Part of a small language model's weights.
Training: a variant of Adam for these matrices, 4523 steps.
Each number is 128 + 32 x the weight over its row's rms, rounded and kept within 0 to 255. Layers, rows and columns count from 0. Numbers have three digits each. The size before them is the row's rms in percent of the matrix's.

# layer 6 attention output (transposed), 192x96, rms 0.143, rows 20-31,52-63,84-95,116-127,148-159,179-191, columns 0-95
092:083144146131101082139081118115107083126142128174171140139108100084166119142081136104102098106112124126138097099165132134149150124175171085152143220124079134152137114129169214156125143134068101152087160100153165091141041125092135139161149089160123181157114125050136164145104173116146146108
116:129178147145113145086147135098076173117127116149163072127092112112071155107146142110113101128177140193168152138141137130115072090086066148104124080135153138042123144095118155087138076124184161152140120088102160130151200157142163104126136081109161056116171135179155152137132125092140181119
122:113158080095170142114131103141145137113093160075100165084179146164169119144145094183117147107129125056103114166079134144175147123139054106136120086142139112202136130133120046108130086158196110118162123153159111136061165143183110151154111164166110116144098151121155124173088137112091128074
118:110107163110104079182163168126110133214113070158128123155035125109176172104103163116130126108164116206145132091135161137171133113113133136096115168112174156107129153111165136140141113114124126111164081075066109069191084130109124125121108120094125091096124112130061130115120171133135169178
136:179135135157116143050138153107081142142130103164110099131099079106060162088114115092170070152119112180141154113176132145021112109092117189132081120139144167049104098141131125125114134118141167171125150119133144139174176156132129160075146124157100076121134125161147161111153085171159133132
143:096112075125159095128105117171080109114134134133161145104172115149200105093120101147103138104122099154106127137097085139187156127156058093154118117127125114215103130138157077143141089184100130154103146148157162132072090102124141172199122123199142130168079137117132174185097127121081141073
101:127123131108161140081093135090145129129149145182117187111151112131077130182123066095137098147093106132100082154172136153092162163146153140106107151134079152125145128158141197154124123079107134080118126175136132128154093141129099143084121124125040225112131172088162082050150108164158132095
119:076144166144123100125154164110131124129098112100159181124127098135172118118178167158089113100131103116113167076143083136111144103177044137111095190159163141162114071168168132181113129137152107135104139106169141147150076101090083144133149159196155168139069086142112186124121052129124087113
096:134110152108147146198183158156168185152105085115114131136073150152179149145135148154084174157157134107133167124070144120194117137079126106134119073124180105116143134143118034123168073107155147109149103119087112095139145129106147119144074148028155106122144123140064089132097123123108146150
122:123153093122148160094088106164065136061136137113125106121192118114117140124165128140082148116141127111100150157107160138114085129097091073185157039147137096108129153139128077113151082150156108158116114131149121182132213165178141130163132081125182061171144126169175179145137127113096116088
105:136078102123148142114139095175126098066126184085113094089213124115125108117154095124135140139080121094108133181161151088109104129142195081198152084135051114194096133165127095129138144158122089133119110142166124154084144134108093167196112130131150153136117171096172124190111161158136109111
149:028112088097118152125120109113136140115158157096147169146129122152139092145164183221095166115139115097058138135076117138187173098164118116189140115129178171168157152132119130154114079162126096104135150126111131179143068163134188107139106120097133161120088152127100101160122109093096091086
084:157137112099137111098122167105147128181095133128113173124095097126140208069127158146087121107118125120131147141142155138122194133125170130171183146103113101146167144111195105153161140107124150153162103110142083095151081150045118162174142147172137066063075119094070107088101096173082125138
080:119163135131148168135119075136079128120161116139103118131106132132127106101075094129153134160133159181177109166112110169173129077083113175141148072146105103085102153095142156095092076176135183141115129109091164131121168195148158162115089075054166086130206142141103112093131161094153182148
078:075093096137147114154146097149053185101158131114142123137212158134159135150140140146128093131171151138112137158133088101087144148134124055083108113142112113131143101181058162171119135191082109093084137167135131146108098085168109131149087125129112171187167135124156154114167109108154074053
078:077127125140123158129160129134114138191087088152107128149009162151139214112149127133139140116097118181144119100163163094158144079052125173109176119116117117135138142103168166167123151112086121125160073088098136097163089122091111137133143140096153109109158153112069091148132136165085185148
087:187169121159124185098163156126089134153068085128166145140068107161105146092143120060123088099088163116146120122184118147046141079059146125137062122128112153084167140126132169105089090148123147157143114118108187102173144183109172133112145101141084140168115145136104137138133143132151192097
084:126120052170140124093164180169069163097125128124140176131149133134092127100207126111069111123083085118128149144100117141097180143119176085128154103145161134154167139148160085164165104112162127168111111109124130129142148096100108215191136120169145118048089151102134121105137057153128098112
085:180111142093128101099139101121120116135125159158134156104138122105144184131101156119140109166167134054072073093118167075139158160078170100069088143148032132077160144173135168169133122093091167098147190170193097103160135115144145120084133147146090139198109140095143142139132134109125139122
095:079080186129151091078162184108131122107126110089171123141157121157110133130184167105131171108100089147090143077170133109110125120171146155120105168121135155178127071107141122174114181123210086190127109123151107124146100081086069153132122148187151143133106105129132133136144043155094089099
082:066114151133157152196111089087151109145110079162153104110088158148121091181082096136130186114140120187189110171086133130172104109136082176132159122131186143157095113100134141094191091129102140098101075115085118138102066107132138133114120166061074159110180151130131106146109170143151147143
081:138155081140137167098115106149063156108151159124107169149156118135129082071152140117119163131120167100149124191099054146112158076091176109172120090129137120125140119122154138078121073177108155150111058148140125185117172211119178165131082080078157079130143170143129138104158139125159098112
081:185105109125142093124169145164111170085135146111133139180194102107116084106176139171065109120093157094161172116139091133092121146143221090144102194125142113145137124184135070113171110089148141069141097111123133158143147106108088135156149096106162126123077094161182140129070114124117070104
096:078090086134098139127064137135147146080217146139118124152129162121090099155161152197113101159155138098131139136125136145139139132189073092164147118191173148127116078120105139168121094181124100178098169148100101180162057134163173128124062100070132163132103114103105138093112117150110105112
140:120144103163127087122164116100122137123154120133147092136194092154138030099137108162127137113171096124075152107107144169208079066184091113070127127124121142162116134194088156178126130159185076144106122157169095108139146100161090135091132176122167161109152147132115110127144094119135063156
112:147131122137185159122156127107105215139123104132076048108080101151070184102181095110098102121159097111156147156155165099104079069113145147120162049113182123112150114137138091111126115111201146135142107153113127124138207122130134106123147129130125077123129136133194141065146090122127134165
115:145092132117107115162086134108173122150112184113087121141135112130098173139119103107126154098153121164184120109131092017107154127167115126147153137119178197186145126086196125143072102091105125128101089092103139135178131121070149074195110124176109199125085122107122132140113118140136164169
128:130189154143156128137194147159088179131163065168157108122113146133140098137123117145109107169142124101104155133092142204178054109104126158080110101119151127089140102154076097114176146134172119125156118171123113111110147159167096156088139130054152039139170124123113130067140113130118057127
129:130148163139123151133139133123091145132148094117165113119144118095139099162090097112126138136151169106180115116093111134166040115093143196058124109075135107055114136140059161106189118131126159127143152137179157092116178185155137086059177155109120101154170115121146170146132143059141073135
110:082162109136123053143173128117171086176126128123185106127141137115159119151094114187132156135122148131189141115063050103194061082136089158103153144076154114104102130097103148125104138163142116160102109120150132118079164127198150083110150156123179137164164122100071141146108113079151115156
136:103175100120108166117096107101162141109149173149119115166158111144141116124156091131132133097147129118171140137133151074160037068169123161151190120132148124117137133092170124091129072105111080123129140181142102112089112079176119105095079146112122191097214214099113115186109129091133120125
140:160094153103132083132109168122101158119161160108065142129163109102084094091102131104102156053186105156108140080169097109150149113176112145099149155125110187212106125147130142170144128153125152125119090084141138056165108124126158104139177167188127185116117113154190105143124082089145083099
111:140063124094157126127213137145148151119084123128094117100102159101166199129150171120105148160078157125083108142166146141098210180083180107157128091145111086145129101137160105120117106157115179081136101137101107124160076176135148190159129109089121105162058082135095127113136151124109159089
119:072088126176113080142146140090169178124127131096136095058183087182125121143106104114160145077162095171160128153145132102153109095115077100107148063147128164176103118154097123109148113088157128122057149113163127134126183153114137085138095162189094194153079091150161127102136104152141176149
117:104122092146083106120103168099223028154142154124141141138148135115133137141104149129153153115111093212117119126105151127134166129145108059125123139126091124122107146086145151193088123100104085149116137083142126141172097129084128094152104114204147170108098136109063112121140158170132200180
152:118088095108121096153146075102128086165158140111092183073090144135122173148102181182146141116124138164134134083098100061088226186085137134150112204141115088139126133157087111148164178076104167106125167071093127137142116148087166109132092133132129197123100119146134126147113128135117153145
067:117174138123068108135152098117100159134074089157108136156132105154117064108054149092125070092169127213141163072116145113096178173156121148177119121110131127136155122132126134137148124125091147165115128116145107170146133166087089104129141076175086079113155122131180122201121134205145084098
087:126151140067143111131103125105144149142154087099079176105122084092115125132156169125105093069139149152144168100122151094139169181082142127166143124086105088130168165122133139087090159076114099155162139126129144135112167105109194120146189096184150049120129120163206138114075118066134182098
076:073117138109112105160032122121133098116056113127172124137120152138112139104145088136138165091153098068136150182156113102140113150131144087119119165170159222129129123087148115154167096154185164096087108089129063138096175146179171132136136165189110113134107108132110144176164143075099123124
069:128141201119106118102131154134084138156147120133109106168124158121156061104089180129094132119166180160136129037081101166136149188131139151129127168096127068121124140138143110111157134128096165102215026141112155148109110153162136103097147066113147105106117127146092112055116147127144147104
092:076175140157104140125086168059076126132154088144138073171167102111117083112144115101089104105141108131166169118161096159099067144168131138171131131116148183093096148152206130131115113138181122065119164092148101145126154190161088112125194130153101121109166111120091117089179115129163078132
082:055120156101089139161048144123084147137083116143135091158142143131145129139115080124136124079167149119172159104154080108127107180109123114135078161136167155123116125083198071140121087176161133105092137096158064183111132177138176106133113164137088093146147073119103167181183165133146126103
082:084164092137143123147089095126132149139075132132140105113130127203119091151139069042146118146121120110105127162152161063103139092199168158115111134154114131101118095142189173123160175134092096117126165163112104120136131180102069139094145161106097153124105175074182128145150134188136049123
084:139128121162098141127136164127116166094098160137131087130176119123119080107113137170110080138192110134110137160140126132097082110181092119132144143134153255143102087181071069203138122140174150135108068125132105136169112126117070117148109144177144167120126105120108137112143132125124090119
081:172090131097170172107131143179175153107138153165135141121080198100131215180175157152095124164094148124143078131124119102190136150107113117051109153130134108133104115097091080102098120137154144167115085152099148118094079037132187151155104085090147109116120122150092141132099132105110158124
089:104153107067109113109048148098163118184125101108093117129141098086151144113137119162119076089141129149175180125176171099159166169073105102207102132147129143138139131092151087110099128092152097150124176105136087155070142110105201136130182114179116079128155103131157156180099145108140172102
071:127125107150087152174133103155157125160110104125151152137109109138134151062100102106172127120132133133116133138126143148134098079107085070145072123158116130100122134128122140194109113160134128149052235096152070164122130131110163119124079193117108170172177137097037136185118110174170138151
076:115152121172164074081229138120158118092183101087109136151154147119157167130109166176160155128133123165131111134109098053132171098094119132104104100100117109136120151093032101136149178097130124133126136151082133109158172136119094081118059151115176172178156131129169099132138107088104103156
105:060073123156134155124153101155208141108159146131126095111129184116138126083181111090212130106127106079159176125188102135114058081101169080148112185125153094129087126120101094125119158120173121089135148119132183135142136089162137147118097142101117169175107162145087093114162080128151093106
083:094121078155177165118138084147079149076160126145109126099076110127044146109202099111093119119121114137128197112105150192087127081140164082147150141123164094101118150194131145150145145104154123122113131087123135135120167092165119138170094172128182122126136165150165092094147030123097143121
098:135125158116124105120091188107227089123158125088118138101130137097125121143107143143101184119107109134096103118101131131222103163090087189125214089078109161135128137065158134107161148120141137128130130132174141095110139101081177061120189138155155138133131100131118128089134171071095119163
094:133158145177139139149176057165072200100114101154143113152095106162107110130150163117140066132180157139136160142130125161102119101151119107118060189151183122101104119175111098129134153139160165100125093116057103184142117089170108168124073100085172108131138099114093182089097070148125128133
086:147136182128080128086079155066127093093135127163106145140162063086076119146118126117123125132139102170110156064161115149123101150128097202102184153126138148122105123110128148126139138063207158155118159119169144160123145095173111079069157098190125150110101090115122155079170112076148144174
106:131109171134128103129106137115249069091165143106134133117148144067148155132115177115204185126109109130131120102113079135180098157090129140112198120093095110106077161085114099072148146132166137115169134110146162100144144084171169112094154106164165141153107105133111111112150125058115104157
107:105083124172143162122080136053187111092143145127139113140137148111124117147182120123147147137128118093155134144157139149121080105146124121143143132121145139126124090083100103074110124055213087149093219170157135083144123176142139116081097149146080196160129151159088080070158128122159088162
070:128158147057146099122138147131115098134165123121151098087145126120128104104085171087121111053107146126146181110171095135154108163155094118092151193175140184150099107127152111150123139113137186141195071083114116143157074131133159087161184139202119076132088110109090186183093119116137128095
104:156129123125132085152211091161027183146101139144141117141131109182162122111088109173129129152173159176117122123092101103143155134112142123139100117162095132154167132163148139177128101177043147074102072158094120145155113081111099156133101144051114106109142109117166127179104100168119135091
071:094068146149183112116131159123217094108162142130108115070140132099081160088159068114151181139082110136092158144126122106106083120093138152131222094112122122101127150114079159106155110127105120117102159098180148108163191075167139116128111167151171143175107161115154096147146066101122139161
099:125088136106091108102139205108242101147150128128122128137143129067177202125100148116139180129103077133100104136121154103160143146102168136122134072085022121115123130096133156125146110141060114124168106123162182071131120164119167094123165133153157136110136133137145089115125167116118120170
095:094126130107148100109141120071154120159124123129116155093143123124103154171137178166060140169071127150027089126120141124134193170133151150117126109165153144115160098143196121169143104106090167136164116184119086162146104143083204084142118142115161076063105115133067144121102138101158159119
087:118123117126095141121143156085128146132121083115148169148071195130207162169128162188085080190112132138149070112132082097228137112103080097083091088168112085155108099107160130130120129132161110153062174140164135116142091139081185125133136165142105129174126141110111106141120108160117151147
070:121137125099152073096105149133169143200165128124105184124133185139173184107110133181124206089083117082144119134130078101090178168060150091091107115130107097063132136084137105107126111131114134100172110098175176089166110137077174139090150149145117150110089157165160123078135137134109101136
063:145139110137173213143129112147119135133146139145101138146079169147132155112127100147122106197189145149181074164153083097104125083095123112114100120130168155061097103110112074085136112145158175078071145087116166105145138145093174128113131100111145073147176142098157139072169099074180155151
078:109079140152152132116146093160132139138184147146094139147194183148103105161102143112140158117172144167110103099095127152078176116101144135125177158079135111175115192159083114103116075129094179072161065147112134110117086067198073127144119076119124124141148153148165121056120115147102124084
082:115112120116137116118147167120119178103109080119165131147017141113159153187180175145101141157127115112087143169151124083178086163099097102062057094158132137079190135146151118129124172121174111177130157135135090091149104112112158170101143145129143116155143084142057109097124095113139170155
087:182134090096105120107102148115162117128135146097113145118104142188052145145183131116123173168125148134088157124138120115084083044125171114185110099129112113071164112123116149158100103102123119223138106166118121093204125126120176147089126122133123151092109144176151138099127041149175163135
074:141094095190102051123156132124165131117177143088148098108134157156120111135136103119122211117071117123060138191091100122094114136119154101169129046113144118137205204136084143102116119103121172187141113139117150143141150095127107170156157082152145091105096121151168136084102125170151144131
080:161088119137120139059169136112085117130168146156104152112140137137076175166054132132133139180100152128116078102096150142110213150095153085065155069147121111122116097139123163153100091154080147150165166127164115099125108147081140067116100127152075158153132160081188096200136130140146134131
091:091091169107132071103111106101123112128196132110124143168155133153149085151150150115153196100099113142101138047163142086134111096188132144105155182161100125165125114124129136170110117080184108178161067150177151104167095096122074118090115126148167135139097149160150150135118054168100069131
061:096171156113138153174118097148107111118091102117148106144073116082161123082138100099110095108188071107161129135107175074180072121168098103150145160162201137185148154175141098145193193108148098100131126134083084148124110131137098155091123207090128091130155120129075153133095135152151120116
077:133145087122158131123125105151163089184161220139124128125159195155088122081148123122142193105128157105176106131115082062074176039079152141159136144109150111096112152116091113101139134142093114053122075095125167125165156118162166108126140107095155135123098169130182138111164142129129090119
082:118131130137132084127141080165159138137119154100131101112229115137123108062127099149161156058117124124166153102132154164117165138134198160175135161097091090154096130124129165110141107133047169036138071140082163151152137119169106107158171074114152124081090137139167098113136133136112106109
081:076075107133101186126086109160132171116122175121122110190145141135113111133130111147129074139132150114134125088120150137170135074168122104141132168178175165202128102134165168111089091172117125145110113076130136173154072106191157139155095050057166150150136110096068139082157140151111113125
# layer 6 attention value, 32x96, rms 0.126, rows 20-31, columns 0-95
097:124102161152149147176100135119132079094119133138136136130118096069140127225165107101087099181111103183135108100091117177063099101123072161115120161143170157175090099118129099125118074131094176129101109168081085185096150140139137138201200057141103148124138133141120123121157115136104123138
077:152107126160073065127113112096111099081103173111163104133190087125168112174065159131114102126140118098128121125067147187148131228141084148167099154094139112164164169104152120139105158149124068127141133185148139138170070135164114156094132162153100173102119121147075130160081132133080131132
100:132168133090113129134195153111123122119086138106126068088043154140159120095147129113167083069118139115131143154132168102189124149150145095143041114160076126094116091126154155131121147126152100179109224128108151120139081133116151140072099167134159063133119091123132145169101119137176132184
094:137082126169121126099052093133128123104127199106133192131212102125091111096101100105136138159122112125129107107112148116053166168154148170194225131114154118148062097136119099115125109103117177084118090148176152158096120115141137105192142109190132157109144147142169135116127097119132122095
110:083172116116176121198137096120129130112121167162115103128180134072135153122100182119128097115143114121133115150133162196134161203141141092174189139167124119159076150154135117110139151137102115042136117130133139136108114111128143108255098145125073102129170104101095083106081129129106130102
102:141180212064145201156181114104138136104063109161103092103130104131097157173134196067148070111138134103130142124149198173111109124114154091107112168161119136149047071146125150138143131131092115137130122138136145167128114113121154089131054139126090092124155080138142109144170133124165142142
108:123187123107184144220103132120138148174073066151116112125147127080145087112178132111085130139121153135126102141167072132118093125171090123144076178078115132134096166173109117145130125130133169067116107040107142166153178127124136150152178109107178122121067100161100147091145161120128115169
098:120169105150084190175114132119115107179103116151137101124104089128108177129127061140115087199120088128134128197120175158152168156122159155157098056100182137108150166128136108104146101136033118090079186178115110123119162110146138111184136082106123111111174087086124127135138169132145127128
092:152088160153074094040121117156114211118169144107135160118150107149117146114111154147145115061135136113121163119153158106108143157100116148051179149066130113091146135091123149121116160120148094155163169138193153099079147130137120038118103092161164161118120189109170127083126106122113133172
098:160146125120091100149205118121122077111114086074143125146061138114128175171133135126084024179120122098132161116100135226133106209180092087101130140102164123135144082102136154129122134145158131169137150147120150107123045146096135155123158153140075133130159104123134090163107124134134126113
095:145134111086114180179122147109137089129153064135122144116034151161150140149140123105111108131128182073136126097086075070119122071127047126103117147189195141135162108100122105133120205127170076183129123091140082104097131138083145139097147151123110128142138125162116164183158104134173128117
119:143165154106138105067176137168116157132123030143118060136153120141102152068132083102188146133126120081119162203153134104131104151104133119161095101121121131101104178109115126110111155158147088136151099188122124089095163134091088174096156237161124103120163142163158125160115142143122136102
# layer 6 MLP up, 320x96, rms 0.184, rows 0-29, columns 0-95
089:147093190138101167132153101104176120129155150104163091143133134103095106086161132103133122207177090163155119133162154134079118081094156154157143182138094138121098076124074183148165156112153056108140142092129102041118156086115151154060170155121125152097125145151120073141162158143131089123
107:148198193123102116113052134077127178186127125097128118058166100157123120113138118109106107178200127177142083158133116121135078158088130086129180133145116114135121109123075144125125186142130095144128123167125158156159073063125149108052152086132175167115118137163121149150155155103111104101
117:007137139129142084129110120115106114165088155131144081167187174102174140109116157156119077135144102167151129131158142153134134140088122084134110155162062129122128163120127185101126164170106093038113151124098131115106138140170130148109207136127096139138136141091122057125180177139116107151
096:158184144141122076058102083115124152142121107136175117056167132067142111175199140137112119199157085201131137130156113131080098081107142136083155157109172108118134189084095156107144142124107124140115121150129144142147109126114108179141161142117126134109053181183118086103105161148106092124
094:140121130119116090135076138119185072098107135016145112126171138074148109130121140144060152096103152177199093112179165081154091155132134110136120120165104113124088154148146138135102171134165150126131102050172084123114101147140160129085139170173082132148072132104136128127066109120128154150
103:183119139116111137149161063019112119137116109156151128055169148040115119113131161082087163153128126098160127129116088133088153114099110082103101149143106124158117124148140124139181129176091113093096184079110142132149101152129129177109103182114139135121136150131157121212080163159140099093
092:104125150101081104115067145095191121137152182103136138141156111131109225107144159103091138059134090168128148163122145159127114132095148065129224055134125138144084098102141130120131140125137102137148089124139081108153098115142120112100140117134171162113065174144100047149133110154142153174
085:097172144143090094089115123051141148131143153109133122094113129140093105124141155076102069129174039105151105132135171127129133099120165151121158126154160149073129105118081186136153203155172050119162154075107135061160136092138125127079165118140151176101113190127152121149118134130116103172
106:136140162143144123134166155048120116108131074072125176151142156108129144162082135084124094123109091176141134187102128124136075161110145115071217046081123104099075110105141131123134105197118117130164168104134164128129161126181108148100135111114099111122106143095181113177152156129111127199
104:177100176144175086157100047134135105143142125143137139071114152108091124140148103142131162191141080168145119121129094193073156119153184134123166152187127099115107137029133160133154124106130138146098102101149111115134072113162155133108177074152117075127118121123112145166056111163114088094
090:112114195049133107116128105176154125102175125089123140141149176176117126135170170137151160151141096132151124102157170143121138066138123132187109180120169126151042160151079134153103153161137087058140078102117072151104073087086148146117139104101119094075091148100154108131132148118079099132
092:160088155071172198088138146068160123146148066147138157096125158104134123085143132118102128142124097095164105157097164109194129113140121155123129080151083080153146151104119092125150186131143134089145133053131103109174180092129155157135108160109090069115120104136123180208189119102128098159
116:165137205103121124116120147120186187228112119136114186090110145130103179098156100115095172097111108152153128147128124092140130109114154061139115094155132110081134089101108174097124127117193116132137156124128154133144087110140142141054109187109170094084047126084166132148138176115116108130
091:108175138096147165141102044108121167170115131133134175108161130179055134140146120145147121114175130102134142119108121151101129111090123146138093172120163137135132145154103166112149159187098129107181144091099123113122028128118129186094128157127090124106108149144210158181137093147056099061
099:158126097121101152126137148073167154162072091143138146050131105093144172128191133071117127146114084104159082186140118070120189143088096142159089109145133122084141167103116152082118140166149118135174168084075131124174098123120210099149122130112125098088112115140134174206116154153115126136
100:104174146104138073138066180100182126203077147119138093157199127045114114138167127098059143157137148152166120130111226093134082173123125104139106126115161105108124127105111082107141135153147171142142086164107118133112134104114128131067136097161143169148093145112103071129103098104114143149
122:158103135104141102126102108049163130107116089130168093131070149126107115108161206116108103100149117130142160147145092099119177140109164058121109179140144123138086164080105105126136092165109138126191145108104106118167107110168121128125118191081134062110124184219136099149093191160148115154
088:108116085079138042171162153082127114142135117131132142063180128087108111199146162116072140174157133145164150097177137131096078115152081140134127164148121149118144134117127113119144154131141161164068103134098108137099093137132130150095180066133117151166157175181132117131039067124105100086
126:088133100087092068122171121089119092174106095092155142089101151152107188167101129134137143205147118157150166143125137138137154140078158134153137115145163109086142141100115113095145148187147088101120145108124134080086178121209192135052197109120182080115150141133183100156112134130136117109
095:129091108101149178118076126092130126174151097125119123138150152136188121121141091183144106125137078138127105145225080064168117120122134105171140157173140165086037169088100170118151120123131125126111169084112105122190148086160168110086202153116121114115099111134137107111141189136089121146
087:134098181146145148117126070116129161154079069123157166117152184165130081056146105091105162152117090078193111143135143127092114098121139120129111106175178077079127183123134118084111110141136105124126126067131087127079157115146169154122116099116092095161171160164173136184099174107192094113
105:084155121078120131149133127136153124174102096085159098114078172108113177193157120100129160147166119201145155187158147124116146132074154135173132127140158118095076123095092117106150079195186128103103094131104100097106134099119187145063144113142162089088077144079195130127088146120141132101
093:110137098095093145098134139105142115124114168101144158122144165145127133122150221125081077106137083209144121088167190129116153064116201106098159109186131113153107148127093176134120144147113060103120081101140136098102054088154177128137157114131118143111063182111154127176118126128117116161
147:126095181050117086106113153098124124143101146091103141125182185119096149173134087104086150182126075127124099122130161171140134185131128067131161129173135123125089191132120141103173135160149060136154139095103113086105166136179137203117176123140203115104096147111126058146143139115141117154
110:139163156094107078102156131122112102108144173109169130101132171116090168216143116099174150156108088174158140100143148101086108111090177138108179113136130115067132179096109147098148119150169127059175127150136172136147139129132124118088101120090111092118127112083186035106100166122081117182
081:115132102137140140125082118098112097176129095130141097102105130127149159165118163160127171213149116137182100111112132116073116124049106170208126178114093107141114108071087140119205184140116109107090138149098095124118164123120164154136244101172128109132135178131144114130107103140110104136
105:168099088096093101107109139126135094161080119071109122122118137119129201128142176180152152126143117145139081087126092123125187143059172128097139100184116112136111208128113154153145120114111148116120131147045126133117075125130095137128160208128137157117066168167168079104075191132128122144
109:180109120050150113145090112073115087148133151136123104029160136134110126129156114122108149142165120148154087135160099061054135086102133170125151173146121137159125156132119147154163077107131121088119148101117132090188143140115143190110116179158130183101119151115218129153081155126112097081
089:152138118131140133041126107123075180084077120149122133120159170115129195171066105173112092142126118113155135176197135149113132143113149121169100095111082102070108129140152160095116112128142047107168138134182102111168103147180147194102185143083162134142129103154144130114107106139077137166
083:075148141092165110092085136116121111193147137129166102089126185148175126166164178128119134142147100135137085087132115205144129119084140097115192134118094092120115150045095150094154179139137113140132158089116173096111088126161173129076178093157181095115115210144120093149139135136098105154
# layer 6 MLP down (transposed), 320x96, rms 0.18, rows 0-29, columns 0-95
132:138118092172073098131133115207144069113112128093161157160165114153137113097143167142184152115135096108120136142094085162059119108219163103134110126045084141137136105119125159161132119121111088144114106162154120143193119124101119103106119136107146208153120075149119177150185073145098104134
107:125188192129095131127094110221136140103110188129159167103139157132159098098129142120081088132051139116116154138110213154178112093044094122154096136118139150116083099124158169139137102137137107192153148125198085106108114146120165080146124078106101151116092143152152130115106131130132118093
119:124163181089171100119135096141082079113058135150147150151197117139147148113193169094122161097123118076174217154135150111108127181114086163096100094110056108095116232093142115136135120138115145142167105142107142124162139142097090091132130148138108113127136157191115138110108117107094095136
096:098171165136128150109086078116165125060176121168110160165097138102111120140124186116151106128128116162142095195168128111150154162118114157074154098120117150160159141091082123112086121170104103223129128134187158155139163146122103138113153074107144124166057169147050123091093099115107092120
093:131080149104142117200080139119111104078147153124166123094117074194157115202088143118116206098069139156100103107110185112087092090146143153148120126144143157136126121208075152109137121178098137151119134115122117115146144193087121083132095083182120156114132098141174165114093135162097125103
098:097150113155180164107180114152146120163077125182095102075138137132070117049122134091188149072149122125098101154177118094118152154126093117081082108111137149127155136100061177129149131088087067129095128114174122182129080119137114139121142089162100114161137154202132118201132128135130158105
088:151172121120152120128085138133087116120082138093124112163114105143142087082170111177135063098132152153140132162132035104158136156196137162146106136129154105136169118139190149141128094145128101140145162142103071172111074024093146166168102116152115073146127188094101112152117156149085156142
083:060170098113067199123134144151173131126091100149115132099122126136140181104116130157106092135155122134127143091086115106156072070135171112162131067076149148124145157118138108176152139147200092152140100146145114121192057085136135134128151155122164225082133150145161091148129099136110079119
103:157202152100110167090084158145206153131143182163141145169140150062088095112166130142155149086136164195131105102143065100131158110127153119131105136077119107114098176120147086098161203105060101119163115133156139122130147142130104101111091082153147151135101110154062116157072129124099115100
100:145161144150097097133185106138167167132110145189101117081139118124156162195082071141147109057109054165090165178179097102146103179114142144138155117096104157124100151072157151124131184144118141146134179074076082155138145161117087100075090150125122128148147091104084094109149115146126104130
090:184179080106070086112138162120129137143094061118143060087135125102142142108076148129130143064112149089151103100136168104165196062115158152056112161179145152111180125105157082124121124125098128149166217112136157116095107132159180145159102076110117137122164108142149153125119138154145142119
093:147116199119163168143107144165169109111155171164109133190121109099195104172132156115112133138147147169086158096121120112114066155107149129092079095164163137157144146101084021155118143103114151131100150134090159102173105105123103154157060088145113105149152147125143171180106098086096088093
113:129107146102093068121145174151099100109172109159134205141098120088127144130090094171067111125152181105168130148169152131090098112155111131087118118116128185131097100075083108068099156088118166208109145110183180134106117150161145158129120176101139161092153138170142115039121147127128148145
087:126104103074134159092163126137159124184110098149106168140102168116117179130168136138123107122150111163053156093134131084137103150175094050078131111150154147157114073098128149065135183142155086121064140137104125086110169226099101120121158119132158081093123135187136146104133159156128128172
088:148164115102087064128154069159112140125095141116143082163127141118091095164167121099200161124114156162141075120161161093144167144121075098145114142084121107113163156116189102120130127123084125172162090121163170169198080110144102108158113119158120100141153200104080134134161135093049089109
100:131130125147174058140149140213109159079112106136119088154205098123120167131180127134134117170117149126078128087150144143158089099060174149118148101151137176133167142154077106140124192135039111129149158133118168096136157067122159117059122118141147161132104118099126124090154113135098148073
126:132167096079139181103160124084175098066164116182099133127107143086152141123146183111124136129097159074097169172185050095140093124113126107132162067151115150184115156098084133170132101168117119137129135083104092107096072122148070155132158106135103118157167153134109120176161083154102164169
088:140118111146132143172107107198167163101159107114135170149133132127098135031119097117089129098111096100095162145071116079137178089131089131095100101140111141108173103100053118167104125156126166129124102193152130123125180164150099113132219148120171157152160120092083146100176160133134130074
141:154196131086107082122148152144062138143163139205162128137087124162114167147098176105141125104135153116097126095074100069102086202093142160137151127083075087129099106090074140177104164144132146076141175195128193130143105112124134075142132140130140155133098073128128120105167144121098137128
089:102070119121083182141157137144160165142161147135161156163111088127127123135112097114190112210105163099111161114119116100092148125217095094127148135057144110151112132110148109148198048184129117101112066148074099136137104139131114116093174124142078099155127111130171149085120103141101181139
086:114129158146089132170126095118047093110127176164147159121175074086098164144142097104139082048152158204065139127097110073137105168134137105151098149189143089120124135100115124092133140089122141127176145135129123133130145155188132088101185177141111098154143158175156114127167109091152065140
114:143130124068151151051131184095159099145155141140215138124143173114113088170110128170118132093122130093128113156143184205108063114145121095136154101175079120149173132103102116113147137121069098098167140090129086110147105036142095119121111115118127145132159111114118181107166171126115186104
111:143161078094122091144147169101219145115099155107138113109087144131145167132150139103089156149133126165185102139120154153145089110080162128106120072105096096175124095103139138124140167185133086123100060119110134088075129100137140161086202129130129166135093165199159092186096088113128105178
126:137096139099109092098103135118115085139099086127133163149160084111116166111131146084093131135079157183000118123152130112124152161136140122132120105161129102107155187195230147096094113137135122160160142124113111153117127186095132155111134084179103088140138145138101114140123175103157158139
106:124207081186100191191147142092134146150151130171147172104095113113133098163120141135117120154114137119221163107114122071123083106138095140118134115160084103109083119104124217133104138125156068135096109128145095131129127124114106142172084128114164099139139126037172067152124155115164122119
080:126098165131143123089105150189099158164106124161084127143129148174131121134126138133179138200140090150174129123074121136097171139107092108123121161088168099164040125106096142135126144185141109057126073171121055080143095111116083171148187139119157108129092136102105164120083090167102104100
089:126110122180178113107136098152107077126144110108126093146127136159103122118177125105121091089157170124133055136115075190148101109127076156134140151124160136150077074048123118152168104110145128154147167097133118097181084151139157109207113119104110135198117137162078104101141214155085161138
109:168130123127181083094131109161122116136096170149083128098136163136120136080167142125098147097125075093152121073189094044185139178138165098133084187093092090176157153164073112123138199167110115109175163144093141120125150107143086144116176131130128132133169165181122093141119128095112131080
085:128172085132065091091094093161000097094107127153151132158123110138121116101127108147142111115141104081103151140141140116139146158137129131148155109104097129114145146139253129187110176116117126146064124146170116129120148180154133112140118137128156168147096110119090144137126174149150120112
091:085110109071096200101110164098176118193141157162122084148161119158115120124100120150153107123144096107201110171088156137166125130070174099125175101132111100106086096064091119128134163191140102075124133122125157122120071093145194120097191145106154121126128164118153110184119128160114077136